python train.py --num_key_value_heads=6 --head_dim=32 --vocab_size=4070 --rope_fraction=1.0 --init_std_up=0.0361 --init_std_down=0.00847 --learning_rate=0.00184 --schedule="wsd" --decay_shape="linear" --doc_mask=true
Each number is 500 + 40 x the weight over the matrix's rms, rounded and kept within 0 to 999. Layers, rows and columns count from 0. Numbers have three digits each.

# layer 2 MLP gate, 256x192, rms 0.0994, rows 164-188, columns 0-191
474460570479526519495422484533431538473487528460471513406521545470457517482545596477555494524448531484525502522524563535462568460537470493490537544550507514510457413496500503495484539432484494482508455454589468447578504463480567493490475503479506479464430498463516477562406543479465517501570542477444521473499480470488539501528569514483485563461488502551540516539458411462559510556489538502509548543534590439520487469433474438527547551510525569574491515489506554508545437456517492511496497469525516491499512544466512423555527478476525516456513454507509409469484481458455535468
540431500475398421519471438557489473521493552517526464481476471515494489565498484436436430511543489551547531485546431484505473540468468531569509467487551454484460473555453532548460566463462526447525483458543502501560523470496506495523517464523631464477509544569593525479525535517482498442479467546453494442426496480512522597535475513529474489457471446505458463520515399517517551494446444517458482493522464400482569474441507503462522498487514614536496541523505451480521467444480517558401513476541453455482478507503469520489527564579487441434498419520484506470462459533509487386
489522414496478495568496496481493497554492497495511444502488482475485568462515487495549448449461458447535492576495507427543501537506522534487458497438486450394465493493496516457427444497525508527523500501466456530515438521485481472443549498553552503512469560513460546494493499552494560476513567466502506491509446465527508498435486527553494468565480529569489500510532533489443500434498529460469496586481533464521461469534497506510465439536545516477526512500516483485529534555468463483503551474490424532405553477472520479565579491521475494498496532469516546516439457540481473555
485477497531490505509503558509542529481527486496516518464517496427508498465577494538521456489501461558444466497450508570538489540504451487390465497573478487439463469504448514526529521456459469495486493531432534464462416508472463469497522432484472482498486507587549475469553458431481492508552455515501489437441441448523535539494494607531484495541490492571484526519507448496507501485462470483473517542546590455619494551453576521527554435493504441479464462463482545545548504552440502510502552468509477480523520454500518452497486456533540468424449498467448488544544545544530545495
521492577462540494430520498528514575557531456478533510500546489568520514528466532511549480437483554527423524466511449480530529556530445474526524476547558468481526529470544544552481530441517503502481500489526457472471461522556534487503422545528482462490485493513520536504457518541499523460506509513530496485477526466505408495491533528547472513480542516423509514504541465467430534485493462528550552538524563531580510504521435552558535518556577555549495519468587569472554507472432477498512473444540562519484487452476490437473494491461596468499434547548522501532494489534464501512
568560491472488484535444471503515533503505504487575485387467456512487579528484539476466474413504551515540464505544492487555534469503526506519524483535432469478533541466535464499564539509561543547546490446532535489510474396524550445489506552400430482499477520513486466445480501489460515497504441509483506523452442504469417497463498461489536542479504490540510464516497468463478491554490463442499502452516512490527551436510493458495584491486457493485522465497461507478482475520491504558489556489481534569537483467477471513486457560422492513492461473479501488520487479506508502454
491483498475527505494500468545501506490486531499539509411399457454402584388497521496497450493516524498594545489508500522478430472518554461519480565465501445515435551547580505510516486547486544489458490488553524603519553489570520464519522550495528490481527492477499510481531527479490506570541582444456503533503467498516477486455493516581522443538573482453483514490472458462459506440431468457606482437475487480533505485477461521562483465507549449406482520486521482532527593418554441590469475434493376505545503483578406381565500493498608552509493385560528476484491498505488480554
571484470470505507562517522512451488400526538487524549466444448360548584416499587511591450530490493524500494546495464472510513565479492533457532473496476468508445548607598503529446510506541484524534482469552537477539537504493454495465522508461519466524523486520565473462509470504495484434504487401547460458516475416448458583517440506559510547585545481533532517481454510458544504564490505436496524535527516503573477493542447580562419490458472521439463465472515469466508459472459556455493454443493472555472486426490453458493474514500488402516466478510494498529491519463455442471
444449472420473474451530508607531481458478516525481465536547465556563524458538568577508492555468475530540539550512422502562568515495497460564555506468554500543497491500534512539544526526523568516497473430551536489493472468592553466575520504454533453459500450522584556501474428484448475436490502490514525542457535455525464443479555445505494444487492448441522486494528492552451445452480404491505484485525530511507470521494529435613481526536486538495550481468555530508464541440518486486429496418506473538513493467503467562475499523584522453447486442511546555514522445436440591555
491472461529505455488540473508420544524514545519517451487528463496485506488530537571402430502536502469506564454511540489511433454506513517561531495490491510533461512518470610508435539494473537518490453466490514427495503492511465548463481565524567472494507472563527532592501456472491483510479543476551524479458503527410456499508511529486620506579457519517495502467504486507509488493495435518500518500525468561561552471555461514537421537539489507521461531381469517539549500530495482498489495481534501487509501461524507433549549462536500455470508459433548524536511504456498478547
560484480390464462459418458484558460535451470537417469528490458510513461537439446455526504511547482461513534475527541534471465389532502518446486518482481451506508544435482469520474544507615491541537434572500504448497534545473527539443496579500400437494503562542497465536437466469516507471457472523397528465441551507449516526496526510508484464480503499534499532460521503593567495541489489512523565502537488439560574453532456540478484563489564589562502544451473488483508534451414470497450558425525565510554479500513507416529522502505492474422473510491559489449485517445496457509
482500591542530529442455446494554519503526427451479484471466537456530501510470520436510477450523511471491467544574501426495437476489476519494519463453526494489463500489528528523473454455533446510490475561508402461549454532536484545467464416518475501504470512539500555463508499468522573513476530499529545473503530576463461535382507535534484485524536512486495493519504519487448556462431490504536556424433457489446486512550530455457535466524474525434437463459478463505493495513546536489489522498491463478538525440504537420503499503525544497493534508429478458516499449505465521474
562501528494550463437462565442596484474478517495441449503476559525564480532542447461517401491460480514564524542592438448481478555517477493511479418477527503529485497504485573497498606534464497442514553502434540526479508478526469509495474523450520518461541496567503484385524545427519521417464512519543485465447494531555438541535501479474488493553502414497509474527459539515435536438458451552521486554533495547557446522452470468546451517446543508463451554488501541484475473499478505464544551492532534505439573467421469540504500465541549508474463564510499522477512496442546452473
527535546542490498472552577462547521543481534520502511496524464454504479467545531505497531505451473520509532429505528485477521571482488479534546465513460522469465530495471489461466536506527603504494516483511430420520512550528467527398471592481464491565496542437511526440535424489469458501472454459530532467568474444499490440559506472540480505490374549550487466462565538517479496452488465483503540435508462517507535423459490574511451403435510480503445475476450454575557526504443543530463531525526500529514535535438454411443487529454455494476509488533478503481526533474475461544
512468500453459461449446549510465499557485562542502473466445521513494482522520551460517555479494476453598493572553506445455473448524564514558521474520473518518547517421511457541497500468532507550478478483518544535481489496470513499536542538505458501495435464527452516517526502434457482498557558467508504549538514499506476519495523531526520534532511528437486511449528502491547511488485560418477577552527498489494546440424406425470523522483472498446522499457473462489472496550565494419546476520498485491528440528555538454521504489495511442486513471575497367475434536529459432508
466549537460513462541454510512520526474504517450542517499541533499543527539460525488584493541503559486508456492520505494461496536487507475503481475480509534548556596552437518521504501504572512553525514500464543515526490568484511463545500524465443514472460572532487520497485460532471441515541534481463470525486559533560402480500461471463543498572490546525485569438501460472504439481465438569496475511481466482540454534466456586514530462480490540526546514514480464535532556423518558471534516489471528581466490523521517407542541556515477562531496457474495446550490472460511555410
525508465547491464530535530445511528506514506482514506415450481545520465536464503509528470498516469565478487499469499531541488509557512514493501517511484493563476507524526503449423459517442426437605566487510566485577481539471461496472517501551531493493500490500517505496504552504528485496483534539479469463548503517512447482554510470536487439487543505538449511519528472482468516469484492537464505507530529517537480477530447489504495523537498494550439536508497522523457543431525533475483473506448494556549457472436482472509480514552465488489530480523441458492455508500516459466
515472519563473469465469512513484508486437565488545551506430417512485485420459523527484485472456476512511525495537457456444494518497452551516515492454548460583485465482462427532526527554461543471517413546488598497521507447511568559481524477476575475494503525444543441511533533499516477517436577493487469422504485503538527463551505500512581484508465495492372428521498595473450536457491505593476482460527533481540568499510470514499488476456487535475507483484473468545514470444448526447434545455514458594524510489508497489429470599531473548488469420526553479517453504508459561539
582438509545475481487544455576490473470460495448501482401447551495526491466555530458511518471423545500472454600512480492525527580459538499495615503447491489503492459555492560497479521516440477525584518541494543463526500499488494498522523514431586610406457493448562463500514508475499493476487494470530528479432494528502503529517516502471530431504529574470486445558504567483557470468473504534489494487545479514456483486420511524614557512479528445434493477452492534488469457473553463544440509512475455455501514464498445466497499511525481442527473496554501546556516520379477433451
506448531505534479494482494543491522461460502487530449509504534462517453517540502441540465463407469579519537509544436501480521490531478508596561455443509508589466469540563529543506477491501512519520501509500517498471515536532486476532507507461473454458468586500614530538535536466523564493476493541509496446486419490471505499486548506436460494545521507562477494519518515525514472522493467554475465533516557453454449461469533457550501456504518524493459436496468545524454504473499512496501492433548437524510536424470546445467473476545562481508510452494527460436457543514487542499
494448409490507431480515498421571503493505506511451458479556445517540488487391456526503520465562525476488439461512517505611531477457508541430494569514497407479523524554470540488489512507483515499496551533463535463485456495540506484482529508490535505503488483530512527484529558527478542492515527494513455537519471459373488493496495499531498518507569512521568507457523440477426484490441490536552477449478551533547492570479446484582539483546539508539481534445545520505475518485447531594491514522599493472434520449418461575455449529529541545491460538466474534477461481475460481500
459504551466468516493554563518482504549447554470519545499533498459555506473517476468423498497456528477555521542477488555561519536523525500538489516540534429454500569491487487573545554528465573435499504555558557490516541534502476543468554490492494468450498570489482485442547549496526555519514467549480559427480475474470588429489514581508560432522455443494497494509459494548584476475505511578472483525474493431496552504550528492509562466495482514420487476511510510444498579483453560559441399527482534503461522559445460457552521572484563542538481538484450509429549475493483451523
522466524484387589532452494473524518474493565464447512416462495529475505479545412476436495444540476499494488503518505475515499530379424484425547423548515495476483511474491516519470585529506488471484492505535558511528597440558513531442451560440513492468438500507508531497520527446458489516464471509515543438496422490443505537544583519451503488576483547504538554518494497520405546474500432557534442465497538512549567530454520492494484474463522552489525471409481529537539445513503494498441573475542504501500534561427501501522489510485509483461493403460590501478484476520533454481
476561577536526470470535510500518498489469507550456508413500534490503528505445503538522446504511532561503526492585518539495534547580535558489482526479499481548487607546497515498512459458422511504518483506519520474446483500525467471434490532520495442505534470481523541433523488473477495496522529495490497422501488505474435480497449505535501482483497542485494470600548454518450499525431500490587455443465518543510501421467532463520482470552511480539452533456511561563523577504510554466469544484458501554511451434501493477498448502522557532504528454531500454505485477463497497500
477439548508462490546564521536552462496457512449559475500484562470450540501575491521460447507462492429448481507423492554569477526550468477486512536473565447502545413449468527562520452477475500529468465518479484460545527504497613459492545499506529482497436496528520459492535521515523501523475494548523542504490497518422466535424555461577494453507513482514462494525455460542565489369481466508525491453584516510455563470504447606538505541444466478514492511400461454473548464491520514495424539516531463494457541540482495471565492554568522417480497450485513546456472531461470504558
# layer 2 MLP up, 256x192, rms 0.0985, rows 164-187, columns 0-191
405492500570577534447475512565476555427436429487424458492578518470470497458508456499534429564472544561486542508539510506512552501444421490455511522535580470488499550530518481529555487479532494534560461519522485461480576503479521500489480523481443496507565492504554518492487483481459499445492483504539541483488481497467511477496496537512493438522517512497496560497536472501452442502514488525562477482388524543479456486477579423485473482584450537481547458518480403549496508547472526489515459494545543433518470508445480603510517458506534505515552480529532468492518488513464523565
494499432578544450522540506445421518508481587534548513457430461421506547537503570441594500477575475519586591488633440504529499472528473522516455438492510538459535471505563476477511500502488468609487515491542529467474505392500484555481511511474511504538646507549477508586507498537443418545457487502552500454501447487521490538489544495459530502498473472488553520541444482439524455543511505473571421461466485564478510514408516532449495506525392526482521504510492433503516463520457534494535522563488552467485521510514461529456419577477472477464537496457487568486527487457512500476
520541563507417546536470469474463418472554516579471452461535525487565527567460519480513532554566499452409524428507503523513489521566468536473470467471536621494507535483552449430514533489534478531483497467550486443493545479542523496510446480450447538628596529530510527491492487520524459525532480444481463569514507512558450560632523465514529548448481551510502525544508481476583547486488458463458549473462532481470430487472555527514527561426462459501454487515460524461457539493544535501533460500473498515540447506514588531461446508528424465493495442497481540509556497479533498467
537468458511446498467485553470464495497489470529490466444537548458511493468546505539479481496463480513512512534504545514458449515547465572463503554598539506474477454465442523491491561473434500520559528593557491538536548511541486536488537445477505484531473464539488525468533570440482471453525521507522527515513447528512550515524530562515505516484483473544390527457465454496556466485575492564491507535495523504545513405469549502408510444437514452412461489471543457513495474495504501480493530519512509449535508483474536556496517514544504458496500514496536471484491508451511526488
522491557478507503564545506497510463513468487521587507473504423524480512517502473545463512500462530506431495511500407519568526541413514448488536497549440507537528516485481516606523482492515448581517560541446490483520521560548511555479485436494512484437453512501521535481523546488501487492565492480505521424476495473563450472582500545463462539474548489504555513450535465429520522578501474521550525466511503461575480495445536527518562445529563490565498437522482466514507437486463486545501504427492556558546515487525507526496474509463486441495478507490543491448512450504508503483
511546477492486506492481420490446491522531498490517524473443478548465530456512572525473504484520556499567402501508510460529494481490516538512472509542538437480553480521520493491495547476522540498526433486529503439558510479519516522473505467466431513538477467519549541502461489532563546505566483510378492506477491574500459518476371517495455501437547550469509492517536557450495550529541507478534567507542530443474508527466510504467570511571550467516509509517468524418491528538496442513542454504450504513541470467519512458467497518444483489498470524452540468576462477526481548481
422380494512489446515511520507509559507472457395461562526489520516511443424507462543487468509558518549533522492560476555480483547451481517574519506588602401470500470512504465508597420435454508517502530505580501545533622484556522528532547493457455510515512547484455527450537522463430499567523495455507498478504490521547431377511464428545419546505455483567463501541441514485448606427519419418513527466467529465468535492457516527560555489510503470509521476493484499504473508489573481465594539530502428518531483464501497437558483484422456509551465530485492517460563476468386420489
505493530488525454455433518591451476604508473548536559498486483506551479503548508455542542471462486512499493538535511474486490418538463451498547474550503457524503423481503414482542428486491476490507483503478452485521585490492505528463504498449470455455503505555456474542498487572495499424464505469487516572580458528425565507488541508485553523512426503434534514460522463541478474555439586511468509449485408500455529503464453556536478464496438556490647484477493512497459492519550430494535531532566513558537454558503513503487420544477483390444447506545461462473440519495498536546
478500464479529440455565527493444499572511507470521529538519558460410532501481479533494484503492491516489497465508479516528534507522540494500474474558462462494481473481548473495499467510413492569414554507510523453551503629480484437472545537529486504454492477461545468488509463481507602514532502548535542547490416485478459580563448507444490518505537497528487513556471454496569587523440504492476484613483517411519513518415544519525481464508540477527446517527492417537495495528506450569494477505557488536533546448516460509532485453472546498488523611509498570558541515561479475468
555470500473487484451461551436565480437498424531510421511437443484513472501472458484497508385483527477469577554563501492518458444495475410474501498524531500457415520408461568467437551420520480537508523533509424541516528465496495475511514503528499511504516516521368525471511536520490523430448535407522488517518519509511545476424481570557473488479468525555486466503518529497539543411550499547481541480496480503559467570456578464479511461491554553453511540423436528529483467465518451555539516490529443496498549492526462552520494487486547479515532503495549539415560465380517523482
563554484563491523570487550497484583429478449484518596492509417515522497490451568440592477474454517527410542493460504505495530515523442458551562514513594455490577474474469491475467544463577518473471517526505597498542491498480533490506561492487559558490480473529496435457500499539488405498427491470557506537541510537516483498480582454548478517448538487545502521523531453428510521559432583495482584472527555579540540517451364568594465461576509495430537380498492507558467505466458469486524522468601485459501526472503551519489440500487550491489490501586501478460514500579491455541
503538538494539568474478515521534438512481457522457525510526472485532505519471441484469515575413569485480439478567549469506492436537494554478583519434495471607495507469490536493479462493416482516519570410485491476467488496549459501456431491571502478471541474479476552432440491536532469516448443560517506495475455481534471490524509540506444563473487510508503540536529512534510542493539506497500570506470521604555499507520528550505464510553468477494503544475525502536490456529563495531455504477455528464501460492352455516505496491485536511548507417530491467523485458549523541462
545484485460580519452490546477464510398582479543407495545527516419521490487498481468435528515508534436503521466524452542540548482548470491517463513418425438550460452512461501466529495511500479595473522425463533554587478556532517481494463484516495536502514489548601506442470454501566559513555534517525443509559508479481478544493414419513472472538511557511512488535555526491498503459474505480454529502481447484563539525490514478499519547471492505593442511526476503451556555490541509428518532406445508497545509464516501439501502495440451578446537513469470460496495578470452552455
533473532574540546528504463533563507465513510476519515523485435514421515486518502501493516559449513531527509439514577459456561550535499519547533489543423517485484494489517495482515505480531533495523530497566491490555434469521506490497533476460461559561479534465476517451462442475479498537391498491514545410522435466493521508523526473499439567466440474561507497499508508576477545455563436446542478421482491511510508454552518532479473488491470397403488493503490472518549508547491432527505462500498565472503491580476496496499489499482408541483501480481530518565453488538540529452
502511506554445408473502503496527549453500487536555449477466499551512489519472498490528548465502492481520505555470494538501486499523497530491503413477498494504578536511529496512520479501541469470514504569432506510533396451546479520517534530456467500499474536550526546484551514465517435427600462510520548483534497464510450479571542475485554556507547494462503529523523439530499468538428472498522476467564562502567543477492487516572605467495456500498524484499465491482521486510475442459557511530334537515540457471532519471545473481469479504520550484515515514465481498541491474512
535488537525498476539492463463515502441453504509524484490533462458508470495527513512467520548566423529503493483492512509502499511469488497520510472508546521532535445461433503494500533517553531513446440572571464538521529530461497481497431468486526517511548528474531423527504531520474510485487558443490548486474487532511460506472501494528530487459566514461575487505583468512455530452461550474468490418493475410524510463523442432551510437527532548539576550494513494452467552448481574502522541533481469522537548535511544461485522564556492526458488472499496463462511494476549548519
480424483545505489514491542499525513534532540487441447557482543479511487527490483525459476467473490486554513533566483469487550501531456565500474511462528474478424523523496510534521516508472521486491493451535475569524517466518510478521532475509515529501460522524538499436485492539491534400465483516467518505478535536495544543514544480513488504503477500552467483546461455486423500482522499521561486456527503515544478517533536493515482536513489468451537508527515525505502472560465509529517567473565499555480432524527426501505483562545479494499573480484477531471466460486515508509
489558448528529465562493499513542512436520495540496426553478456523525516525596419519536441423479508503595494521482497485528571494479461512545499568545516443573458489480538434490554522504492477531515480464465483553491477466508478494466520517505411480523505454505507545441485455515449590485524489452516524568464510502481413454498556532497457491531613553405487469519488444458444531474530410473533514497441518531554550458562558572510504604526509507495520501512487503545438541499448470461474512487473477498566503507425450510540553478474558552583570462489520561558490525538499501554
444472507498537522498572472427504501552577517520439527513484446528493511487497537492516452495492504514548512479481488458404516509549508518487547525591541526539496462531504500465513488513495454430503497517494473518561529503440507538508489538536457411551536446503467576456503523513529498585472514478484511496532498457483508461432494479495464420533489475419516460438537445519425510505496496585464500568478435552497564447521519472445494539472478563528496455574551544412558552518461576499536459563410474514490501503563491442471581515527592468464518485527492461475472532460511521549
458481519397548461504482465472506505531554482458539560508529528509465531465480466447458580473509509475521496489494534465547490447476505470462495535513460524518539475449446436499455501471556516544552472491481553475480439447498545429556488505465469521541513490431465486498474487497527478462519470467449529522489550521500524474461515469535532525446426488489518486545490493486502485550518529540519532484478466503449455480535465504499503517490536498562544466494450509413497483500486512475504469526451542471524414448557532553582545501466468518477450618512471510540499523557518529500
528507566424492544513460514414576514482536492544487477503522490527597478524438582550461534480517491490486493470444463482477552493453462483436530469456480571428545524573483555569548611473527526499514498434505518529505590502559521453507445535450462467546520481518556497490520546473546471498496435444487506483523513499533490543549547438510514516507518475470485481550511567488516504545543450549536482483471547462572471524506470488493558542430394536459486390478499616535519508489553561537501454482536472492472500431491531455454485523542520454507479490496502467538525482561468508498
535493408576463511488525535447491594517464487410499471541483493548473465505459458535527471550418479479466549476526458475511558535547465485518570552540557445498460455395474476457454402461524463532527493434423464558526496485517468543505446467554513507569484424524471525505490501446395477498484471440556461484581469433478500523503529454513490584495438465511500489539482481504433572582514528515519464485527505495497564539438470567500501518595520452545474458499391542508488393534469418491448503495520558505481486466491473595497533504432475435468503467558527581481456450481536522533
496495531481483487549498414515444493468535575558526355507455530523442514535446490409444518524581530492489527476498512483563491554463421464519531476583512486553477514493441561505548572546461453465454544460518446460512405523477511513498438511540579500474466521512454517584530520461548557508539515536506507499443494457519446497503515560568535563569618508525474453469506441519515509497439507583585532478570550511452518439449414460491449495459471451409486456478523551477509473494544459456507547525560527490504497466495447418522473564457463554417487505524506536474516475497509499452
497636567482455475499568533555553488542501525524508520458475535480542519504490545518504488490444526525450439558480480523532540556498569506482469559487476538472525564491544523494491431460490483497484463549541477502479536518510487484476472494524529441514502482504568499479478501465501461479453551483494491459491501527486430497521500480545530493433508501469509555546517446528500529555445506449494502505492552561516510543487480467530557471579522476505454417516498506547516431541565579515493452492516521559527496455570527484507432486479552503521527438485488537515473535415516482479
# layer 2 MLP down (transposed), 256x192, rms 0.094, rows 164-187, columns 0-191
527527536477492549518501585515424537490486535465521523466540524458531485532494583486540505512504527486478472521487477561469451481542523512442500520552475532515420464483524492454478431457527460520534551539481511495475472485494427489509417427568444453527509448485440560509479490496424510515509540501449455489509419497530518503565488499465445496474464479470454551509449487519524520587525509543496479448520542557503528521473527524477612559503529507565468495410500540517492544530476506417496506505579488520537467509482533555464504517456533478543506440588526500514430500477515518451
556468506492444465502469512525483546515502515525566489539464516507520496522377469499538557519486428509465566495518437394514493466483501517508493518478562541506462466493505504461501439521467486482469522455473568496515476540480592510386418383524503533576468494523527485553585439490464577502520529476579506542516464465490575554562468446530531531502461438494455520495487473491543537446480414545460517455510501475524583514494465496494494490392477473574495477541494429455522497509465501535441460500549433464448457468529475611458532549521533522426472527505430520484493441553432519386
509437539565495516436572571436500491504487534438609499512536495572474432527514498509507549485472508556470441507445508520564502508556466440516494574472483578442579592501534521515505516516520491516516527502539528542476519506493578391457515546545538455467514466472495508517455510464402569563475477493501462473491532473534491549575494545468503531534487486479521508524415399400519507540517472459510474425424528506489440440468537520529541486466459457579515540499509457546482417507447538517474476492502455590522414554530472409523547546511509500499469458430507468513494503537468493466
478506494475578486544376460503512497541455474480495538499469449489534459510501487448494520513481467425482480527589494500529471485493540474508530560501488547527539546478510430497503489509485516482507520479537504509490520503498562543527558539519560467437510468561462520530518552493514426571491531510458469506514572514525493559425544422472564502448524446511518509444550529428502512491534600533525553491495467454443446484536479532561493488521527579485510446466504521482491466476469490463526515513477482489478468569442534543496472541489504509506495482481513391426467486499536469531
516536478491499504492460512558482460443450523478555547491472508533494497473514417490547570459461521460541489551480498433504540466459477508488463497489517550493416466459482483564485575492506525519464532526520501402593542491447518475467492506525472543512485415492497501496537474435442471611576475515548526475476449506522531485527507545517500573492475471513475524478474475466492560488571512511500517442486494486452443517485543424536490516537551480501532448516499451520512466480441453531464510560524465513491459452527537570555545556440482555512508568460521519472503409439494428487
461468538458490454511500531461490464526460524450473472478482492460503472504430471525518496469509497438480485540510494461492397483485540538486450564480560520564443439537477516518474510500509491481532498563536559510517514511501475539486525426559538518418455449494483539500513528470535459525453523561480511498444502532537449495478522527486488437518515537476549514484423509472467530412558539534547530465428481548502506439497552506504517441555504544396465522456518571484539536489539480569488506591514564515484508546564542532484455566514491495515451532470510500425539508540462490553
525453575573529467485493498466515535540568549525460490545523477458445470584437469507453459524475422549479512474510473499525479517502508479466447473452482438526507474516548497517605559536552542490529499431387478514508500479379554517441499489576479493434442555420517555463477495438470537512525586524536529447465557468528481430454494521521505482469518419518505533517540583401572505410551504461503472498531580513539553458485493441568529534505513430417498458467497494510448511559550468512538556418497418465447526525417593477529496483567452503497468514507552502487581524460551536439
503498536561471523513509575480497531545595560417479464555511433503499479412521504451582482458505520499558537474507526479483484479557549544455458541449393542507521422515519480510459428454542508474486463496490461514591560484493546513508518454475514429517473477578405465483495506478534476394528469506600483490481486523530417535484474461493533482569506561503525424512524573541396477506529387529439515475462495451496508431450451517487461452475533469499519471469572521489458547523520460560554451455539489592519510518501551539536449537511451504428517492509525477417587539484512529511
504500503551503462445474547534471568599469473519487468451503554519518457441515490485587446564567501516554491536508542525549509521427495493552494523480536577495544459474503492531492542466505611490440547609463498466453502507496505534576566484564445483546471552557446479506540481506504451536543511480539476479422488468512491595498584553440496513528475458500512449449425503544488450458581442591458491449528549459507453506425478507531464454536483505505512485430466515514488517402499510580509495495468494544526514422536446487523479549500520480503484534547524548440509526458454514502
559490515464449510481489465491496556530469480472415485532468429586537566488392459459533511474469497523521543524502545447411525492391489481480504463408446509509554481490574478484576557502499481455468477469467507524496560508477545481487471458464476422542477468465493411451472465467474507451483486415500495545498502445514518475401541455555546398454471441524486500401495475537471473509573547560473542498460484468556548508499485490483558526517485436526501451438461503535492513495513589524496410509536500461493498460554540564489504536479436530408543503523458541525498434517522519446
541570478430490514463504518593487584531497489545454510537551424486447504460459533567465513500514477467524519474513541483482533382466532543519493478551453472504551517517467478463478450467497531509451531610494506477525474497529575480603455562487390480465499477551424472495461481469523506536483424407549577498475470444543499559553463523487507529549433484458508484457510511532482476567494450448495563491521516384548492536457384567545494551567511531455548530480501471546509522438484449536584440473509485552499450453513503468552498522467402484523543433563417478363492469524463464592
518489653468488453474494441533479481468457464506463480487518455515439438500486510566510517475534502534497545534500491558452481434575573501460476475461462574566521497528478465525448537442491515417529447501454470454493481518537426457497493608449452431523518452536532531532452457585523514521515497524509550496523489459413464486485467534477532483539529498479564406567494455521483508496494500481597483460497456468501491524447524539483504511472491514482556538530532536499552536560535434540468503547530396496480499512525526524473464452457487532522452516505529564516472509496503452494
489455562548474460475500456475484496481461526457526475501476550536546408552529507498533521446486476464521496572536584535455523552528527450507450439476527515508499452523437453501466525534494555462473491506500462482433490465521501499519559530517541500597487440534493519504558521461476510376496479506456504388464454526566505516495518543480443553492481539482524515494487502545456506443533493470362481521522536581522500567435503497538530498500473481470518485485565584550497526448526463466562512529464451460501462479542478478662408531502526505502521448415451497431517530492463552478
518494451446564449539483391527487451518497534483507483469463504528476543509463487479568531548507396466426515501513512541504511461471476451543481474539511510490535528564490509489498399460527501511585532455548536465489535522450506479514512486505498549457483497477504558506513531486499465459487553504463464447522625541510506484516455457475485506512535513534546541494494433518545464459511571557593538489475430528547457511582554445526498447547510483393464507491515525448441442526519510509487497539506525479476565577490490488446536518488468486468558526494543455517477546495514469484
521466523436510532515511502538402499537482535487453602554481481491457498539456535477470514483506440466485544480562475497557490454464559493517485510471454492520519465477480487530456515484433464501572496502480434499463477504509491541441498508557480556397515578525484538578522507480542480553533495476517505511473514509537578536510546543480542436425553483530520445502486519540515561444562575448540542507502454475420458487505546474463484518458515433475546517474478505466494495503610523474491488473511482501492461490492523568500564558541488401489524532532458452448511497447542432462
527424484565484573443463485522442431508534522446492448519431489482533526519505535492586493470502438511545454498562483438455459471480520505534470451543509570515482459550451469525487442488479503460472465511487465523542499496442521493526481589523522522473495503480449515506460458418471458579497489464499506450514458480478502490511454508572553513492537489508484445516528540536536455503459505489466542504516598545494506483528507447511511500569444489439480547453513508497497509514509497452506449477503594516516487506503540451509503530534524540531508477537540432510529541471546513505
510483500444479474514508543460508559512576498551425519534456499475529528505423471469474535482527506475484529474479516457503505504515490518502554482453497555484512562496528543511521497562521507454497483459426488555519494507557501470496513370559507518602496496461503483567481475525496561441473475509536445487541457496542503441505462493486494464498506496489473536501524505489504526449538364526419496519473484490521468540498461472501501473469512473524465546535489472508531505482509474561527476499511390469535510481558418515501446483487506495464462543500505512442521498536468521487
449514581455583556509532534497564552483511537571468475510536488488549498494461509528455490464439529461506469449510530504464486494529535432425534447448492486511517572486505421475456520531492461487508402480470414484503446492500513490524569525420558467452518513457509530433524570498482457422529520498510516479563530501582484423518527486482483467434532472520482494528526523528596496488514548432524498448428441476563536472423531470550463537518576525531433520498457560490507568481489479432520486450424459545491558534525471485533472441535572401485479498485607464524553523516496467538
504557505501546447480512538528545509450467547508520459524580527502509460509591479547480398497505510550534503498504504553411578467528482517554512506506456552498435516489497567505469521553505471509493540493507497481516476563471532522523521511576515497528483503477577594551531484529507532460518513465497462571452551456508461479472464429566543505501493458535484436504445525554469503587545501543486595444441470437587456477487503513536488466591471469478467501490593536508461515504472521525464511464495512480470476459537483456472524505446506470492436517520463461492468475479404443458
516519484542497527507491517481483544481428523493568493470508464519513492510567533480530524493425475537495536502503460528479474507484512541571477491473543524506410428546516538512523466496514478531558499571521513507488468546498532504518451465502492461543503540558537495589514479483506512435546502510461532503527489508455512516568553559508517495504478544566451492474464500508514508547553472500478449499558499557529506473461507447491504507520524551485437546528511508516489434399516516529499531466565507517524594530476452458491575465545518451513533500532482464505488480476512516504
509501508560453538491509554461475530496495521530507505475490530495470419508520468475566452468502455450592456469492528419539427492489465496482583437526514519498441445500501504493470599457509445495433439530501473461531558521501578452550486544458495451422463466527497497494591517391489513517592517472535494476490458478458474481504483524514482446511461446535503483549445525510472457529461573460500480452468520535469506596433457518505496543482494540460412535522471446559502504574510480533523525504551474476510471518582552435381491518457461438489485489498456525487515474506531525457
483526465587484455476549377461481567556556513551588485474540545511471447469488508549487475548514508471513452482513508489437494481496505500402448476512496507397449449526564446432515511502485468493573551480542530555531552499528484554424468478448488557512424498524549472473498438490460436528449466507441502550457493494479493460407503502518509537441445519467494361456523576519526470502439520486498481476498508436485507600470454522475487497532472522498556590493497520539590399486496436478507576470492469514456564592488544506413535482448462572470525541488500498488505557565481463528
554419520557409559524508441531487548519450519495485475522448563535577481575485539462473531496530479477492502548524517448520477559459475504513545476478524515462489512507435488531472551484505496526490495517445419471526462467508512570456464411514486476496417474514445530435508439484498416513534489495549483449555439462542488540516448561460477468507525497531454498477542477593442496478474447479458487563536506538522564554488538515373562503440389490506519498488509457411483490503482520562464558507602463481504502437571527481484437459568475494490435504570531530515427415465533430510
512459527520515476542500487533474436488470474434489488441515551534468445602477495508504517470527466453492475553460468517546581447537493477403505525467458509534474412506514476496419421459462490460569536486526473491504485498487521503459497545558503536503457450486481521469505506504507515614456462464540516488528485535481475521521474519516523516485557443473516503542502537458519490561496547458546508447459533565423488496466510554426540506580496532454518465445519532496454532559483551481495513502480447488439443482504609532508452471476559462564456472481553556477486459477509449456